config.toml
n_layer = 10
d_model = 576
n_head = 14
n_kv_head = 14
head_dim = 64
d_mlp = 896
vocab_size = 32768
activation = "swiglu"
norm = "rmsnorm"
norm_place = "pre"
norm_eps = 1e-06
positions = "rope"
rope_base = 10000.0
rope_fraction = 0.75
qk_norm = false
attn_scale = 0.125
bias = "none"
tie_embeddings = false
parallel_block = false
init = "uniform"
init_std_qkv = 0.0195
init_std_o = 0.0156
init_std_up = 0.0195
init_std_down = 0.0
optimizer = "soap_variant"
lr = 0.00262
beta1 = 0.95
beta2 = 0.98
weight_decay = 0.14
lr_head = 0.00438
grad_clip = 1.0
warmup_steps = 200
schedule = "wsd"
decay_fraction = 0.57
decay_shape = "pow"
final_lr_fraction = 0.0
batch_tokens = 131072
seq_len = 512
doc_mask = false
train_tokens = 440000000
steps = 3357
dataset = "wikipedia_en"
Each number is 50 + 10 x the weight over its row's rms, rounded and kept within 0 to 99. Layers, rows and columns count from 0. The size before them is the row's rms in percent of the matrix's.

# layer 3 attention value, 896x576, rms 0.0762, rows 362-398, columns 384-575
097:57 42 39 72 48 45 72 37 37 39 56 53 48 52 45 33 40 53 39 37 50 55 44 52 58 45 57 61 36 50 56 60 45 48 46 58 43 56 44 35 49 39 53 49 44 53 57 45 55 47 65 50 64 55 65 55 35 39 64 62 50 62 70 56 57 35 42 50 48 42 51 25 41 53 52 55 53 29 35 52 45 59 53 35 44 48 46 49 40 50 57 64 49 48 58 60 48 63 46 60 44 42 49 54 50 54 47 61 40 58 37 44 46 52 59 18 64 64 37 54 35 72 58 43 42 49 38 48 48 46 39 59 57 40 63 66 41 57 51 48 51 61 34 40 77 37 38 54 55 54 43 32 33 61 72 35 46 38 53 48 24 51 60 59 66 57 46 58 56 61 43 34 48 42 42 53 67 49 60 49 38 56 52 62 26 48 57 59 54 49 42 41
102:60 47 45 49 53 46 51 46 64 45 41 53 77 38 40 49 45 58 57 51 33 48 56 46 68 42 55 60 56 59 38 51 58 46 49 51 48 56 72 45 81 49 51 45 61 54 54 43 48 41 42 69 74 31 37 56 39 52 47 64 60 39 57 57 51 55 56 58 44 43 53 45 58 60 42 42 62 35 46 66 53 58 51 48 45 44 50 55 53 49 50 49 63 48 55 31 48 49 63 38 47 65 63 46 50 62 60 41 42 45 50 40 63 58 48 44 49 50 44 61 51 40 53 50 35 46 60 32 50 60 45 59 33 61 58 47 56 49 48 48 63 41 40 47 63 44 54 69 44 63 63 46 47 42 36 49 44 57 56 52 48 52 40 55 46 60 20 53 50 56 66 48 46 37 56 53 65 42 59 45 44 63 50 57 47 41 61 55 43 61 59 45
093:64 33 45 50 60 44 49 63 37 62 31 50 42 42 50 50 47 51 62 58 45 49 65 55 35 31 57 66 41 77 46 57 56 54 49 45 52 52 70 50 59 54 37 55 56 59 59 59 52 35 36 57 42 56 37 50 47 63 46 47 69 47 53 59 57 49 40 60 50 49 55 49 59 52 58 58 35 35 63 56 55 57 50 40 51 71 55 53 73 47 52 42 42 55 48 41 46 38 39 39 63 43 36 63 47 38 48 47 52 58 42 32 50 44 58 51 36 43 55 50 55 55 39 33 58 46 38 61 40 39 41 55 35 49 54 60 62 48 55 50 68 49 32 48 64 60 54 60 42 44 56 50 41 46 50 49 46 63 48 49 32 50 46 51 42 38 52 41 43 51 63 37 41 46 41 39 51 54 63 50 34 68 53 31 56 43 46 37 48 53 47 34
100:38 46 43 42 51 59 63 51 59 28 41 57 42 44 51 54 46 42 48 43 32 44 45 50 37 55 47 38 59 53 52 61 47 59 67 45 44 54 44 19 53 32 68 56 66 52 60 62 56 37 53 42 46 57 56 41 37 42 35 38 46 45 62 41 56 43 42 42 44 34 44 49 53 48 45 63 44 71 62 51 55 40 43 34 53 54 48 33 48 44 36 37 60 55 52 35 56 59 61 39 45 59 47 58 54 37 63 55 42 62 73 44 40 46 51 49 50 40 54 63 51 55 43 47 41 45 52 51 64 36 35 41 51 57 56 50 51 61 46 45 51 50 32 63 43 45 51 45 53 52 41 64 48 44 54 43 48 69 42 56 54 32 50 50 53 63 31 77 57 66 47 56 54 32 31 39 68 69 48 41 53 45 56 46 58 45 65 31 38 47 37 34
102:58 41 41 68 51 36 38 54 39 62 50 55 47 56 47 60 43 58 63 66 64 52 70 42 49 47 56 39 45 48 51 36 55 48 47 52 51 51 27 63 39 63 31 47 47 46 39 49 57 55 39 41 24 54 45 32 43 45 60 54 53 55 68 34 51 53 55 43 57 41 39 53 30 50 67 60 44 46 57 67 46 39 55 35 54 54 50 47 47 46 41 48 46 51 66 46 43 38 47 61 33 67 50 49 56 61 51 30 51 39 33 67 46 42 66 30 47 56 47 38 61 53 55 53 66 57 52 57 35 65 50 57 53 44 64 49 48 55 44 45 72 64 55 63 63 41 58 43 49 62 65 60 66 55 69 52 43 54 57 46 40 42 47 43 49 43 47 64 65 62 48 50 46 48 44 28 43 25 56 25 48 59 39 50 58 59 51 47 54 48 36 47
103:45 47 48 41 55 58 50 34 56 42 50 46 62 46 53 54 58 65 50 60 54 37 57 39 47 53 44 49 55 44 41 45 70 48 33 49 42 61 42 59 48 52 53 56 60 39 51 54 63 60 54 58 52 48 35 63 38 55 48 47 56 58 44 57 54 48 62 46 39 59 59 47 46 33 31 47 55 48 58 57 48 60 38 62 53 57 40 59 44 55 48 42 53 45 45 53 51 55 35 53 54 57 65 52 49 67 57 59 60 46 54 71 59 46 48 73 56 66 63 49 48 51 42 51 22 39 56 63 48 51 50 52 48 48 46 43 62 58 56 53 51 46 57 59 57 56 55 29 41 59 45 62 33 37 45 42 37 39 41 49 36 36 64 59 51 65 28 45 77 54 47 41 43 66 36 51 36 52 42 67 65 51 61 67 54 42 46 51 50 59 73 57
098:46 68 51 54 68 45 46 24 58 51 60 58 32 48 59 54 52 53 44 50 31 35 42 63 53 38 55 52 57 62 44 59 51 65 64 49 60 38 46 41 51 50 68 58 31 47 55 59 46 57 49 45 35 45 58 52 49 36 68 49 35 42 41 38 58 53 57 61 54 54 54 57 58 55 47 57 54 33 56 63 55 45 17 55 51 54 43 38 59 27 57 45 63 47 52 57 43 32 45 53 45 75 46 49 55 56 56 71 50 39 62 71 65 32 45 59 59 53 66 45 43 34 61 44 35 48 50 57 49 52 32 42 42 55 38 55 43 67 45 54 51 62 54 42 41 58 27 47 44 37 54 64 55 43 44 60 46 57 54 42 52 49 47 50 55 46 53 44 57 63 39 50 51 35 53 57 64 41 62 70 43 47 53 70 48 52 68 54 48 54 54 44
095:71 40 43 44 45 39 48 62 59 62 38 49 46 54 59 55 47 42 47 46 45 40 67 57 68 41 60 58 39 38 50 51 53 37 68 53 51 51 48 66 59 43 55 73 76 41 29 29 52 53 54 48 50 40 54 30 32 42 50 30 43 41 44 45 33 45 40 39 33 47 52 51 36 42 54 31 45 52 61 50 49 50 49 71 53 38 53 70 52 34 45 49 52 54 52 49 39 60 37 55 61 56 40 47 50 48 34 33 44 55 30 50 57 62 47 43 53 63 73 57 53 57 54 45 46 61 49 33 49 52 54 54 41 52 41 40 57 55 49 59 47 59 52 53 51 52 23 56 48 43 38 42 58 45 63 40 47 38 52 49 58 50 63 40 35 41 60 61 57 55 50 63 39 36 36 64 59 74 38 49 44 42 31 55 47 52 48 44 50 52 44 41
095:49 50 60 47 44 46 44 52 44 33 53 50 51 61 56 53 58 55 48 40 41 53 47 45 67 70 52 53 47 34 48 54 37 71 59 65 55 41 37 61 34 48 39 61 54 53 39 43 69 43 62 53 35 61 39 39 47 54 32 44 45 43 51 57 42 58 40 45 35 42 57 55 41 28 56 58 53 37 62 43 55 38 49 31 46 57 49 49 55 62 39 52 54 46 59 54 60 65 59 49 49 50 74 54 74 53 54 53 43 55 55 53 58 35 31 75 57 31 51 59 40 60 51 51 40 68 39 75 47 56 57 51 35 51 35 52 69 49 59 32 44 56 71 55 40 56 50 23 58 44 46 63 46 31 54 45 55 46 66 53 57 58 48 51 51 51 48 42 51 61 54 66 44 51 40 58 73 55 56 34 45 53 53 49 48 40 50 50 50 45 55 67
097:58 67 44 50 63 41 52 48 61 48 67 53 37 61 56 38 38 65 50 44 65 62 47 56 55 70 48 64 50 54 47 58 41 38 44 39 61 40 64 47 66 27 54 48 64 41 42 37 36 62 50 55 37 54 57 47 45 37 44 51 27 36 52 60 47 50 41 37 40 45 43 48 44 44 51 42 53 42 32 38 44 46 49 48 61 59 39 49 32 53 55 51 54 58 46 59 41 67 43 60 51 50 52 32 55 38 54 42 42 45 50 62 65 69 56 34 71 40 69 68 48 49 56 64 50 35 48 58 52 40 53 57 30 44 45 58 49 47 52 43 48 45 35 53 39 49 51 53 42 46 52 38 43 53 54 71 54 53 39 33 52 43 54 52 56 52 38 55 52 46 43 48 68 59 54 37 47 41 48 52 34 51 47 49 64 67 50 38 53 63 46 63
088:56 53 42 56 36 53 40 61 52 55 59 54 58 58 68 48 50 61 34 37 47 62 49 54 70 47 54 36 74 32 62 60 56 57 52 64 53 50 58 58 57 47 42 58 64 67 49 33 51 61 62 30 38 70 61 76 39 38 78 48 53 66 53 48 48 38 36 53 62 46 52 29 30 43 51 65 39 43 54 44 70 39 67 43 44 22 54 39 48 60 41 55 54 49 70 57 43 58 47 58 38 50 48 64 64 45 42 39 41 68 45 61 59 64 56 41 39 44 47 35 45 59 58 52 49 44 37 43 42 64 37 42 72 57 38 50 58 57 45 51 42 39 49 38 62 51 68 42 54 42 57 37 54 46 54 45 50 42 56 65 43 40 51 37 42 42 45 65 53 52 45 62 74 41 38 41 49 58 36 57 48 71 45 43 45 55 48 55 31 49 62 50
099:57 31 61 46 38 57 54 34 51 66 60 60 53 49 55 58 59 49 45 40 46 45 51 47 71 56 56 45 47 56 44 58 48 45 43 37 30 33 40 66 43 63 29 57 51 46 42 29 40 54 55 60 44 50 46 41 65 40 37 37 64 43 53 49 54 58 57 63 41 45 49 42 61 49 42 40 43 26 45 49 56 52 62 46 32 51 41 43 71 38 41 47 63 68 55 29 39 61 47 50 49 67 45 43 56 48 46 42 60 25 34 54 61 42 50 66 47 64 64 41 63 44 63 54 49 42 22 56 53 41 52 41 47 37 44 43 57 65 59 52 49 49 42 40 54 61 45 49 41 58 52 44 43 43 43 51 30 45 52 40 36 61 31 31 50 60 43 25 60 49 40 61 44 40 45 52 46 56 46 40 57 35 46 23 59 39 37 41 67 51 31 62
094:46 48 47 48 53 42 46 47 35 54 53 67 60 25 52 46 53 36 50 42 66 66 42 46 61 44 68 48 38 37 60 48 56 43 40 50 46 35 46 44 45 48 33 57 49 50 45 35 37 47 40 64 48 45 53 56 47 55 42 52 55 37 40 39 65 75 49 44 54 49 51 34 42 43 54 57 39 51 57 38 54 46 67 56 51 49 50 41 67 44 56 55 42 52 62 58 47 41 48 57 33 58 55 55 52 44 60 37 66 55 44 65 77 55 47 40 72 56 26 43 51 45 51 52 43 50 62 63 56 33 28 45 60 42 52 63 63 49 42 56 44 51 50 54 51 60 49 42 59 54 51 49 68 62 63 61 70 38 48 62 52 84 58 43 40 45 60 36 62 51 51 31 47 41 50 55 59 44 49 54 48 60 45 63 42 53 43 50 39 62 60 51
105:38 51 57 51 45 50 45 36 57 59 71 43 58 66 48 47 46 48 26 59 50 54 60 55 64 69 42 42 63 29 33 56 60 49 53 54 50 13 52 77 62 35 53 41 71 43 49 50 48 46 51 50 56 49 57 70 57 43 52 41 48 60 38 60 57 34 54 51 54 60 47 63 54 48 48 38 47 44 49 44 32 38 48 47 39 57 50 42 38 58 42 55 76 44 53 67 55 61 47 46 65 82 58 51 48 49 54 36 51 37 60 39 46 61 46 51 47 58 42 57 48 47 58 40 38 54 51 35 65 41 33 46 59 58 53 54 61 34 52 35 46 56 60 53 44 61 41 41 39 49 55 46 41 65 37 57 35 48 51 36 74 32 40 47 48 60 33 47 51 38 59 50 51 54 51 45 60 58 53 36 31 58 37 61 46 42 54 50 56 53 40 51
094:55 56 44 50 51 43 48 45 56 35 58 51 39 54 27 53 65 52 56 75 57 52 45 60 54 53 64 64 34 56 39 49 47 31 53 43 59 62 43 41 48 43 37 44 57 37 64 29 24 50 52 45 44 33 45 46 51 64 64 56 56 34 48 49 58 52 44 55 50 52 51 55 50 68 40 40 48 58 54 43 57 52 39 35 46 44 56 36 54 62 35 68 22 53 54 49 56 58 56 33 51 49 60 40 34 61 61 43 68 27 46 34 61 58 51 37 48 68 42 53 51 29 47 61 63 51 52 30 53 37 42 48 54 37 49 47 55 47 34 55 52 57 50 41 32 46 35 47 51 63 49 42 43 41 57 62 64 52 45 62 53 61 60 40 52 28 34 54 49 36 54 59 62 41 38 42 42 42 50 38 62 46 26 59 53 48 47 48 71 48 59 46
089:34 52 43 38 43 47 40 34 46 39 52 53 63 51 45 47 35 57 45 54 58 43 55 54 48 55 64 71 47 37 41 63 42 43 53 60 39 58 54 43 56 55 50 36 50 52 38 52 52 38 67 63 30 42 40 55 57 60 43 48 48 43 47 58 53 44 42 37 55 44 52 61 62 59 74 46 60 38 31 52 63 54 45 42 43 51 35 47 37 49 54 42 61 51 93 45 56 53 53 47 57 41 65 59 42 58 32 31 48 44 45 42 48 45 50 59 45 57 49 48 44 60 58 32 56 52 47 57 61 46 62 42 55 38 53 36 57 55 60 37 64 40 50 73 53 56 53 50 52 59 62 46 57 41 45 39 48 52 46 33 57 67 45 44 56 46 38 55 45 66 38 39 32 39 57 55 71 47 64 44 58 42 61 45 58 47 70 49 48 43 44 44
092:43 46 63 44 46 30 40 46 46 46 54 41 35 51 53 46 63 45 52 61 54 54 55 47 57 48 44 41 48 39 52 49 60 58 42 32 57 56 53 54 63 48 48 39 50 44 55 44 37 49 47 29 38 36 72 52 47 47 53 48 53 36 48 32 39 43 54 36 50 52 60 65 54 52 55 47 48 61 48 48 51 37 35 40 65 54 58 74 55 68 43 39 37 53 52 46 49 52 59 45 47 44 63 37 65 41 63 43 43 38 51 39 39 41 67 55 35 50 50 42 40 34 68 56 47 43 56 42 59 33 33 40 77 47 58 48 39 25 52 36 55 70 57 42 51 47 44 44 74 64 46 44 56 46 59 77 59 58 40 41 38 53 62 53 55 45 44 59 42 51 43 46 57 56 57 35 52 46 52 58 48 57 58 49 47 32 48 55 57 45 36 43
099:64 49 37 58 62 36 45 34 45 54 44 53 51 28 44 39 54 52 37 40 58 54 41 37 44 64 58 49 49 39 58 54 43 46 60 32 47 40 55 57 21 40 45 52 41 38 61 52 56 58 62 48 50 60 58 36 58 55 36 60 72 49 47 89 48 53 51 47 58 39 72 49 37 50 67 54 46 64 57 69 63 56 71 39 47 48 40 66 58 63 60 47 48 43 54 59 54 44 38 41 60 53 50 52 49 29 43 45 49 51 44 55 53 18 66 61 34 44 39 58 50 39 42 65 49 45 59 45 51 45 60 55 48 57 48 59 51 38 52 40 53 61 52 52 53 51 57 54 46 47 59 50 39 48 47 41 51 66 43 57 47 62 74 62 43 47 43 42 46 62 51 50 51 62 53 43 48 50 52 41 41 50 50 46 48 50 62 65 33 46 66 39
094:58 62 38 29 51 44 36 47 50 47 41 60 53 53 52 56 59 33 39 53 35 54 33 60 66 41 58 44 46 43 38 56 51 42 49 40 58 51 59 61 50 47 49 54 42 42 58 43 57 46 56 47 43 46 47 30 51 47 47 59 30 48 49 61 42 51 55 62 48 49 43 57 68 62 54 66 45 41 49 52 68 34 48 66 59 63 48 38 68 37 55 51 48 48 49 59 56 43 44 36 52 40 36 49 54 55 47 35 45 46 36 42 61 56 68 44 43 38 51 48 36 54 43 61 56 71 51 62 49 36 45 51 33 50 38 40 42 50 59 24 56 33 39 53 38 63 40 47 53 48 46 63 50 55 52 31 47 48 59 51 60 41 41 50 72 43 63 54 37 56 63 53 38 72 58 34 57 67 56 49 57 50 30 34 72 36 53 60 67 65 54 64
091:61 40 52 41 49 66 29 56 50 64 41 50 49 40 53 20 67 65 60 62 55 45 59 56 37 63 42 51 33 40 27 45 62 44 45 65 58 43 52 52 49 58 39 67 59 65 49 49 51 43 48 57 33 50 46 44 68 54 46 47 53 33 44 31 51 56 58 45 50 54 57 57 55 62 50 43 40 58 45 44 54 40 55 68 65 40 47 33 52 39 49 48 41 40 51 40 49 55 58 35 53 50 58 42 49 45 45 59 51 54 50 52 44 44 44 54 38 63 48 62 47 50 52 62 45 65 58 38 49 50 59 55 46 32 64 58 34 64 63 50 51 40 50 40 50 50 50 43 48 38 51 62 43 57 49 50 39 52 47 38 56 37 54 49 54 46 25 34 45 51 50 36 54 50 49 41 38 57 45 54 39 53 54 32 54 55 53 67 58 42 61 33
092:51 63 48 51 38 56 47 44 59 45 31 53 30 61 42 49 30 53 32 51 53 44 59 49 46 52 56 45 45 41 50 46 51 58 47 44 43 47 60 26 52 38 51 71 68 61 62 51 37 54 54 21 52 51 34 33 44 66 53 65 46 55 49 53 47 31 48 66 59 53 39 55 33 45 46 46 62 55 44 51 49 54 32 42 38 54 44 51 48 56 48 43 60 57 59 61 56 53 59 42 44 46 56 56 50 46 49 48 54 46 49 64 44 54 47 63 54 39 38 61 50 38 55 40 54 67 44 47 46 46 44 52 45 70 47 60 39 60 62 54 41 41 51 63 46 46 43 51 42 63 52 47 57 62 60 47 58 42 71 35 55 66 46 43 67 57 52 48 51 47 45 60 40 62 35 54 57 43 29 57 41 48 42 33 55 48 45 53 43 55 52 73
096:56 46 52 47 49 36 45 56 37 44 26 40 54 49 44 32 47 67 39 46 27 50 62 42 44 58 55 54 66 38 51 55 49 56 35 38 41 60 52 57 60 45 49 47 47 59 45 59 50 50 52 53 57 48 28 43 51 55 65 66 55 50 46 50 69 38 76 47 50 49 52 67 47 57 59 34 42 42 51 51 65 46 60 59 27 57 39 38 54 62 38 39 61 51 61 66 67 51 57 57 47 36 41 58 47 46 34 54 37 41 44 36 53 51 47 52 58 32 46 52 36 38 42 58 59 56 33 68 42 64 57 72 48 57 50 45 47 49 66 30 53 61 47 48 43 47 57 42 44 48 65 35 70 61 54 58 63 54 49 47 47 51 62 37 56 48 58 37 45 62 39 33 54 61 64 49 43 56 56 51 69 64 40 44 57 53 50 54 58 41 50 45
100:36 52 50 38 27 36 62 38 37 29 42 59 57 45 46 28 58 34 50 54 50 32 51 60 29 43 49 36 37 40 56 54 66 43 47 62 30 42 59 52 44 46 48 51 45 45 41 72 61 53 62 44 44 57 43 58 51 65 50 70 69 38 47 63 47 50 53 55 51 62 63 53 41 63 53 46 57 60 65 54 34 62 57 50 50 68 46 58 36 61 47 50 48 56 53 47 57 43 66 73 57 56 56 49 47 33 53 65 53 53 48 61 60 56 45 51 53 41 53 65 45 40 61 45 51 41 49 64 41 33 42 55 67 41 61 54 42 62 36 64 56 47 50 42 48 61 43 58 67 60 51 58 50 56 33 43 52 59 32 43 36 30 65 53 46 43 57 42 51 43 51 56 38 54 34 45 71 42 60 51 43 55 54 69 64 53 42 46 35 43 47 46
093:46 48 62 17 71 56 69 50 57 45 43 48 45 69 45 34 42 35 47 50 45 68 60 56 62 48 55 58 37 50 40 54 51 39 56 42 45 53 60 58 60 50 42 51 37 51 44 41 32 61 51 43 62 41 58 63 64 50 59 46 35 37 45 48 55 27 53 60 45 49 53 51 47 59 67 57 55 73 60 54 45 65 57 43 35 56 45 71 60 66 75 52 50 53 45 52 51 63 48 51 67 43 40 69 57 41 65 54 40 63 45 28 45 52 58 51 42 59 47 53 56 35 69 50 48 62 51 50 62 50 49 54 27 48 51 46 50 45 49 56 39 61 34 63 51 47 46 52 55 52 40 43 46 52 40 48 37 47 48 45 29 43 51 44 46 44 40 38 56 61 29 47 43 49 45 35 49 51 52 32 47 47 54 38 64 56 49 61 40 43 32 44
096:45 74 71 65 56 49 65 44 35 48 55 51 60 65 51 50 42 39 49 24 56 60 36 68 44 57 56 53 75 59 52 46 56 67 46 58 53 49 24 56 64 50 62 46 60 50 57 58 60 59 59 45 52 52 41 60 52 45 62 53 49 54 44 58 48 62 42 39 53 74 50 45 49 40 40 45 41 50 59 63 64 42 39 55 37 50 48 51 63 31 45 44 49 39 50 53 50 48 53 66 49 57 56 49 47 56 51 51 48 39 57 62 41 57 41 45 45 57 56 49 50 69 53 51 57 32 46 33 67 51 69 66 46 73 58 50 52 38 51 59 61 44 33 56 34 63 58 48 40 58 49 69 53 56 41 51 45 53 52 49 58 41 55 64 55 57 60 62 63 48 64 55 51 58 32 42 58 43 40 41 44 28 54 35 46 69 43 57 67 62 53 50
092:37 40 63 42 45 38 64 49 56 55 55 49 33 41 71 42 61 42 33 63 52 42 68 52 51 53 45 50 48 54 48 50 47 43 44 45 66 49 43 42 46 54 59 49 55 58 56 55 50 56 68 56 49 57 46 58 40 58 61 61 35 67 48 56 38 57 62 51 45 58 47 62 45 47 52 50 51 38 48 58 52 46 44 53 46 64 58 43 58 47 42 62 66 37 38 44 59 41 60 47 52 70 47 64 59 48 66 30 34 54 33 64 64 42 60 28 55 43 46 47 49 47 52 57 60 57 55 43 40 53 42 41 40 62 46 73 50 40 68 59 71 39 34 43 55 32 56 45 61 60 37 33 48 51 45 67 56 46 56 57 42 43 49 53 49 56 67 62 48 45 55 35 50 78 49 40 48 48 41 41 64 62 20 54 55 46 47 42 48 39 38 31
093:61 61 49 36 56 56 45 43 54 56 51 43 40 57 51 66 52 46 44 29 55 65 43 44 69 45 55 41 52 50 38 44 39 25 41 46 51 46 62 52 67 65 50 44 46 36 55 62 56 36 64 65 54 69 40 41 36 69 50 43 61 60 36 80 49 57 57 54 54 57 61 63 52 48 54 59 29 47 57 55 52 52 45 46 38 42 55 62 47 52 56 47 62 54 53 44 48 57 51 50 39 61 65 48 50 58 45 36 47 56 35 35 69 40 54 65 62 51 39 27 55 48 49 63 45 54 48 63 59 59 68 61 69 52 56 59 55 49 47 60 41 33 61 47 47 53 53 49 45 46 56 60 40 59 45 50 66 37 47 49 30 58 50 51 49 46 70 52 57 37 49 49 50 56 43 54 60 46 75 60 45 57 31 23 51 44 43 48 52 51 40 41
100:67 45 64 40 60 48 37 63 59 50 53 48 33 47 49 49 62 48 33 53 47 54 43 55 64 28 21 60 47 55 59 39 59 57 54 42 49 50 44 51 37 56 58 68 64 48 55 54 42 62 61 45 47 39 44 51 44 54 40 49 53 45 55 47 49 31 67 55 47 50 40 52 51 43 60 39 57 50 36 50 53 55 69 33 56 59 37 65 56 41 43 51 45 70 56 69 44 50 44 60 54 46 55 30 66 43 42 50 41 57 43 67 53 54 62 68 66 30 33 45 47 70 51 46 49 63 60 56 56 64 52 52 54 55 42 63 52 45 36 45 48 53 39 54 32 49 63 56 59 36 38 61 59 52 46 46 37 54 75 43 39 70 47 50 41 32 62 47 48 47 48 69 63 59 48 55 40 52 45 54 31 48 59 42 58 58 38 64 47 29 49 48
094:46 42 45 42 53 67 51 61 38 33 26 33 63 54 56 47 54 54 41 45 42 45 57 62 58 36 47 62 68 39 62 62 55 56 37 55 49 48 52 48 51 55 55 65 52 62 51 35 54 60 57 62 46 50 42 45 55 48 39 59 57 30 67 47 48 63 50 67 47 42 47 49 76 50 56 62 48 50 50 44 59 63 49 48 59 54 43 53 65 56 33 55 49 75 69 61 47 40 36 36 29 50 39 60 51 67 44 47 57 70 35 68 64 46 63 52 38 42 54 53 56 40 45 46 52 62 42 43 51 45 49 48 47 51 44 59 44 20 36 55 53 65 45 33 56 35 47 61 50 42 54 40 51 69 56 46 49 56 58 45 57 50 47 46 51 49 49 53 28 56 60 74 47 48 52 68 50 34 63 53 24 52 66 57 31 25 59 50 38 54 48 46
099:62 38 41 48 29 46 43 56 55 57 31 68 52 47 60 39 40 55 54 48 53 73 53 39 50 69 49 33 53 32 53 36 59 67 51 62 42 48 52 60 69 36 57 56 59 54 37 45 38 52 45 63 46 66 40 56 46 49 49 62 28 68 47 59 66 57 63 55 66 32 53 49 44 63 54 48 52 40 54 50 47 45 46 48 46 39 46 38 36 60 47 53 44 30 39 37 42 51 38 59 59 56 61 67 52 47 26 58 43 52 57 33 24 46 60 59 56 63 68 64 39 51 39 53 73 40 47 54 73 58 40 62 42 50 33 62 45 52 49 66 42 53 61 41 41 29 52 59 47 49 42 41 43 57 35 48 29 39 64 63 60 50 63 56 57 68 53 50 58 51 62 64 51 64 71 53 61 27 22 35 51 47 47 35 41 69 43 53 55 45 65 60
093:35 42 52 60 41 47 41 34 53 39 46 52 35 27 51 48 47 60 35 42 61 49 43 36 52 47 51 46 51 38 51 56 53 65 46 40 50 62 40 31 42 59 59 62 44 57 33 61 50 49 60 59 35 46 54 60 34 44 62 41 48 64 36 40 61 35 55 50 48 53 51 38 59 59 37 51 60 64 62 30 60 53 49 60 42 39 59 68 52 54 36 70 56 28 50 53 50 49 37 36 52 48 53 63 68 75 49 58 51 52 46 59 51 58 33 32 61 39 44 27 54 40 66 33 46 68 71 59 45 46 54 41 43 55 39 56 53 57 48 54 72 38 58 55 52 53 47 42 37 46 51 44 56 52 34 32 41 44 51 58 61 35 46 43 42 52 47 50 41 32 41 60 47 54 49 58 40 45 54 41 48 50 51 50 55 48 26 39 47 50 46 49
092:65 46 52 51 52 55 42 79 54 29 44 39 57 41 64 62 49 36 68 51 47 41 54 41 42 41 48 71 56 47 36 53 35 46 51 55 40 52 50 32 58 57 44 54 39 48 49 59 49 75 51 38 42 51 45 52 50 56 46 34 42 39 55 48 44 55 56 41 43 37 70 43 57 58 53 33 50 60 35 61 40 43 43 41 54 55 56 52 43 46 61 50 45 49 40 41 43 36 45 51 50 55 59 50 36 60 59 55 59 53 54 53 54 61 46 62 51 44 34 67 38 34 46 52 64 40 59 64 52 40 60 49 40 43 30 52 44 63 50 47 53 58 40 63 47 38 46 66 54 38 41 36 67 13 68 31 46 64 48 75 48 45 58 71 53 49 63 54 51 51 54 55 42 51 52 42 46 51 42 46 61 43 45 51 61 44 51 60 30 52 59 28
093:43 54 53 69 43 56 49 51 64 56 43 67 51 39 50 44 44 49 46 38 35 55 56 37 63 44 50 47 49 31 53 58 41 50 35 53 55 50 55 48 41 23 33 39 63 61 64 57 57 53 42 68 36 36 43 76 24 37 62 51 62 36 48 54 46 32 50 38 42 29 29 52 48 38 50 43 47 55 53 64 56 54 69 50 65 41 60 44 39 51 45 50 50 45 38 55 43 48 47 44 52 50 59 65 48 42 43 40 39 42 53 26 59 50 56 49 32 53 50 51 48 49 49 52 38 50 54 44 58 59 37 47 53 57 30 52 34 37 52 41 44 61 56 70 48 50 42 60 56 82 37 57 39 51 32 46 41 68 53 57 51 48 26 56 52 41 46 45 52 41 50 47 57 59 36 50 70 59 52 35 51 55 56 49 45 48 61 40 60 54 58 60
094:49 42 29 26 52 49 62 49 69 56 63 63 58 47 50 53 53 49 52 43 57 75 61 46 53 38 50 53 44 66 57 43 72 33 49 66 52 44 30 56 60 37 50 49 56 67 45 38 51 47 46 60 33 37 53 49 46 51 37 45 63 53 64 42 58 53 67 50 46 54 43 52 64 55 67 47 28 56 62 40 54 64 64 64 57 48 61 46 39 62 52 57 58 37 56 30 45 46 51 46 52 47 57 36 57 57 55 53 42 36 53 46 67 53 44 50 71 23 53 43 49 73 43 38 63 29 46 32 64 30 42 60 50 68 72 49 57 44 52 43 63 45 49 47 51 51 41 40 64 44 43 46 66 63 56 72 24 47 55 65 66 44 57 32 56 46 66 66 39 40 56 56 58 54 38 58 24 60 49 44 55 65 34 58 55 61 22 77 65 59 48 36
101:58 37 53 50 50 57 47 45 50 67 33 52 57 39 48 63 58 51 50 43 48 31 65 43 40 39 53 45 60 45 48 32 37 47 41 72 55 66 52 52 58 28 48 46 54 36 38 49 49 53 46 60 58 54 44 34 58 59 44 49 45 44 42 70 76 32 43 50 38 55 63 49 56 48 70 68 50 28 43 51 49 46 59 44 53 57 50 25 59 59 48 30 68 57 58 55 50 57 65 38 41 39 52 32 54 45 55 49 56 70 56 50 61 56 54 61 56 59 54 53 51 64 41 40 41 51 42 50 44 46 25 41 51 37 69 46 52 55 47 56 48 44 59 51 68 19 55 57 47 35 52 42 35 38 43 58 29 50 34 38 33 45 36 63 52 56 59 49 42 58 38 58 34 53 55 52 55 38 58 59 60 40 49 50 23 38 57 38 41 73 53 41
095:43 65 46 65 52 24 49 60 42 42 55 39 44 57 57 61 56 40 40 63 50 64 42 47 56 59 61 56 33 42 36 52 40 44 56 52 53 56 55 61 38 52 46 44 49 42 51 32 58 47 40 58 28 60 47 32 43 32 64 54 46 53 41 55 60 57 67 60 59 53 59 45 53 54 42 51 42 54 65 36 52 67 38 44 50 51 59 60 50 37 37 62 55 53 42 50 49 63 64 34 57 39 45 55 40 60 23 45 52 57 47 70 66 33 46 61 41 61 37 61 47 51 63 42 66 53 36 77 57 50 41 48 51 49 29 63 37 61 45 45 57 56 45 58 71 59 52 53 67 53 48 49 59 38 42 55 57 39 55 55 38 37 42 56 64 48 60 50 53 47 48 36 48 47 46 49 51 50 52 39 46 62 51 67 39 46 35 27 42 48 47 47
095:46 39 74 33 55 58 30 32 58 69 75 66 54 50 46 36 30 59 46 50 48 47 36 62 81 47 56 47 62 50 37 64 52 53 42 61 48 57 61 39 47 37 56 45 44 43 40 66 51 46 33 40 60 43 43 48 52 44 52 46 69 66 48 48 45 50 42 52 32 41 57 56 57 27 54 34 46 43 44 60 55 59 60 53 55 76 50 54 58 46 49 56 55 48 62 52 46 60 53 47 49 36 53 50 43 46 76 53 38 48 55 41 44 31 53 52 50 45 49 52 57 47 47 65 44 63 46 44 50 50 46 59 55 47 71 36 39 40 47 55 65 58 41 54 35 37 41 63 43 40 64 45 38 46 53 44 55 43 45 60 50 48 33 52 29 52 54 39 56 44 51 48 42 43 58 40 58 55 61 50 57 37 67 49 48 54 41 61 66 48 63 42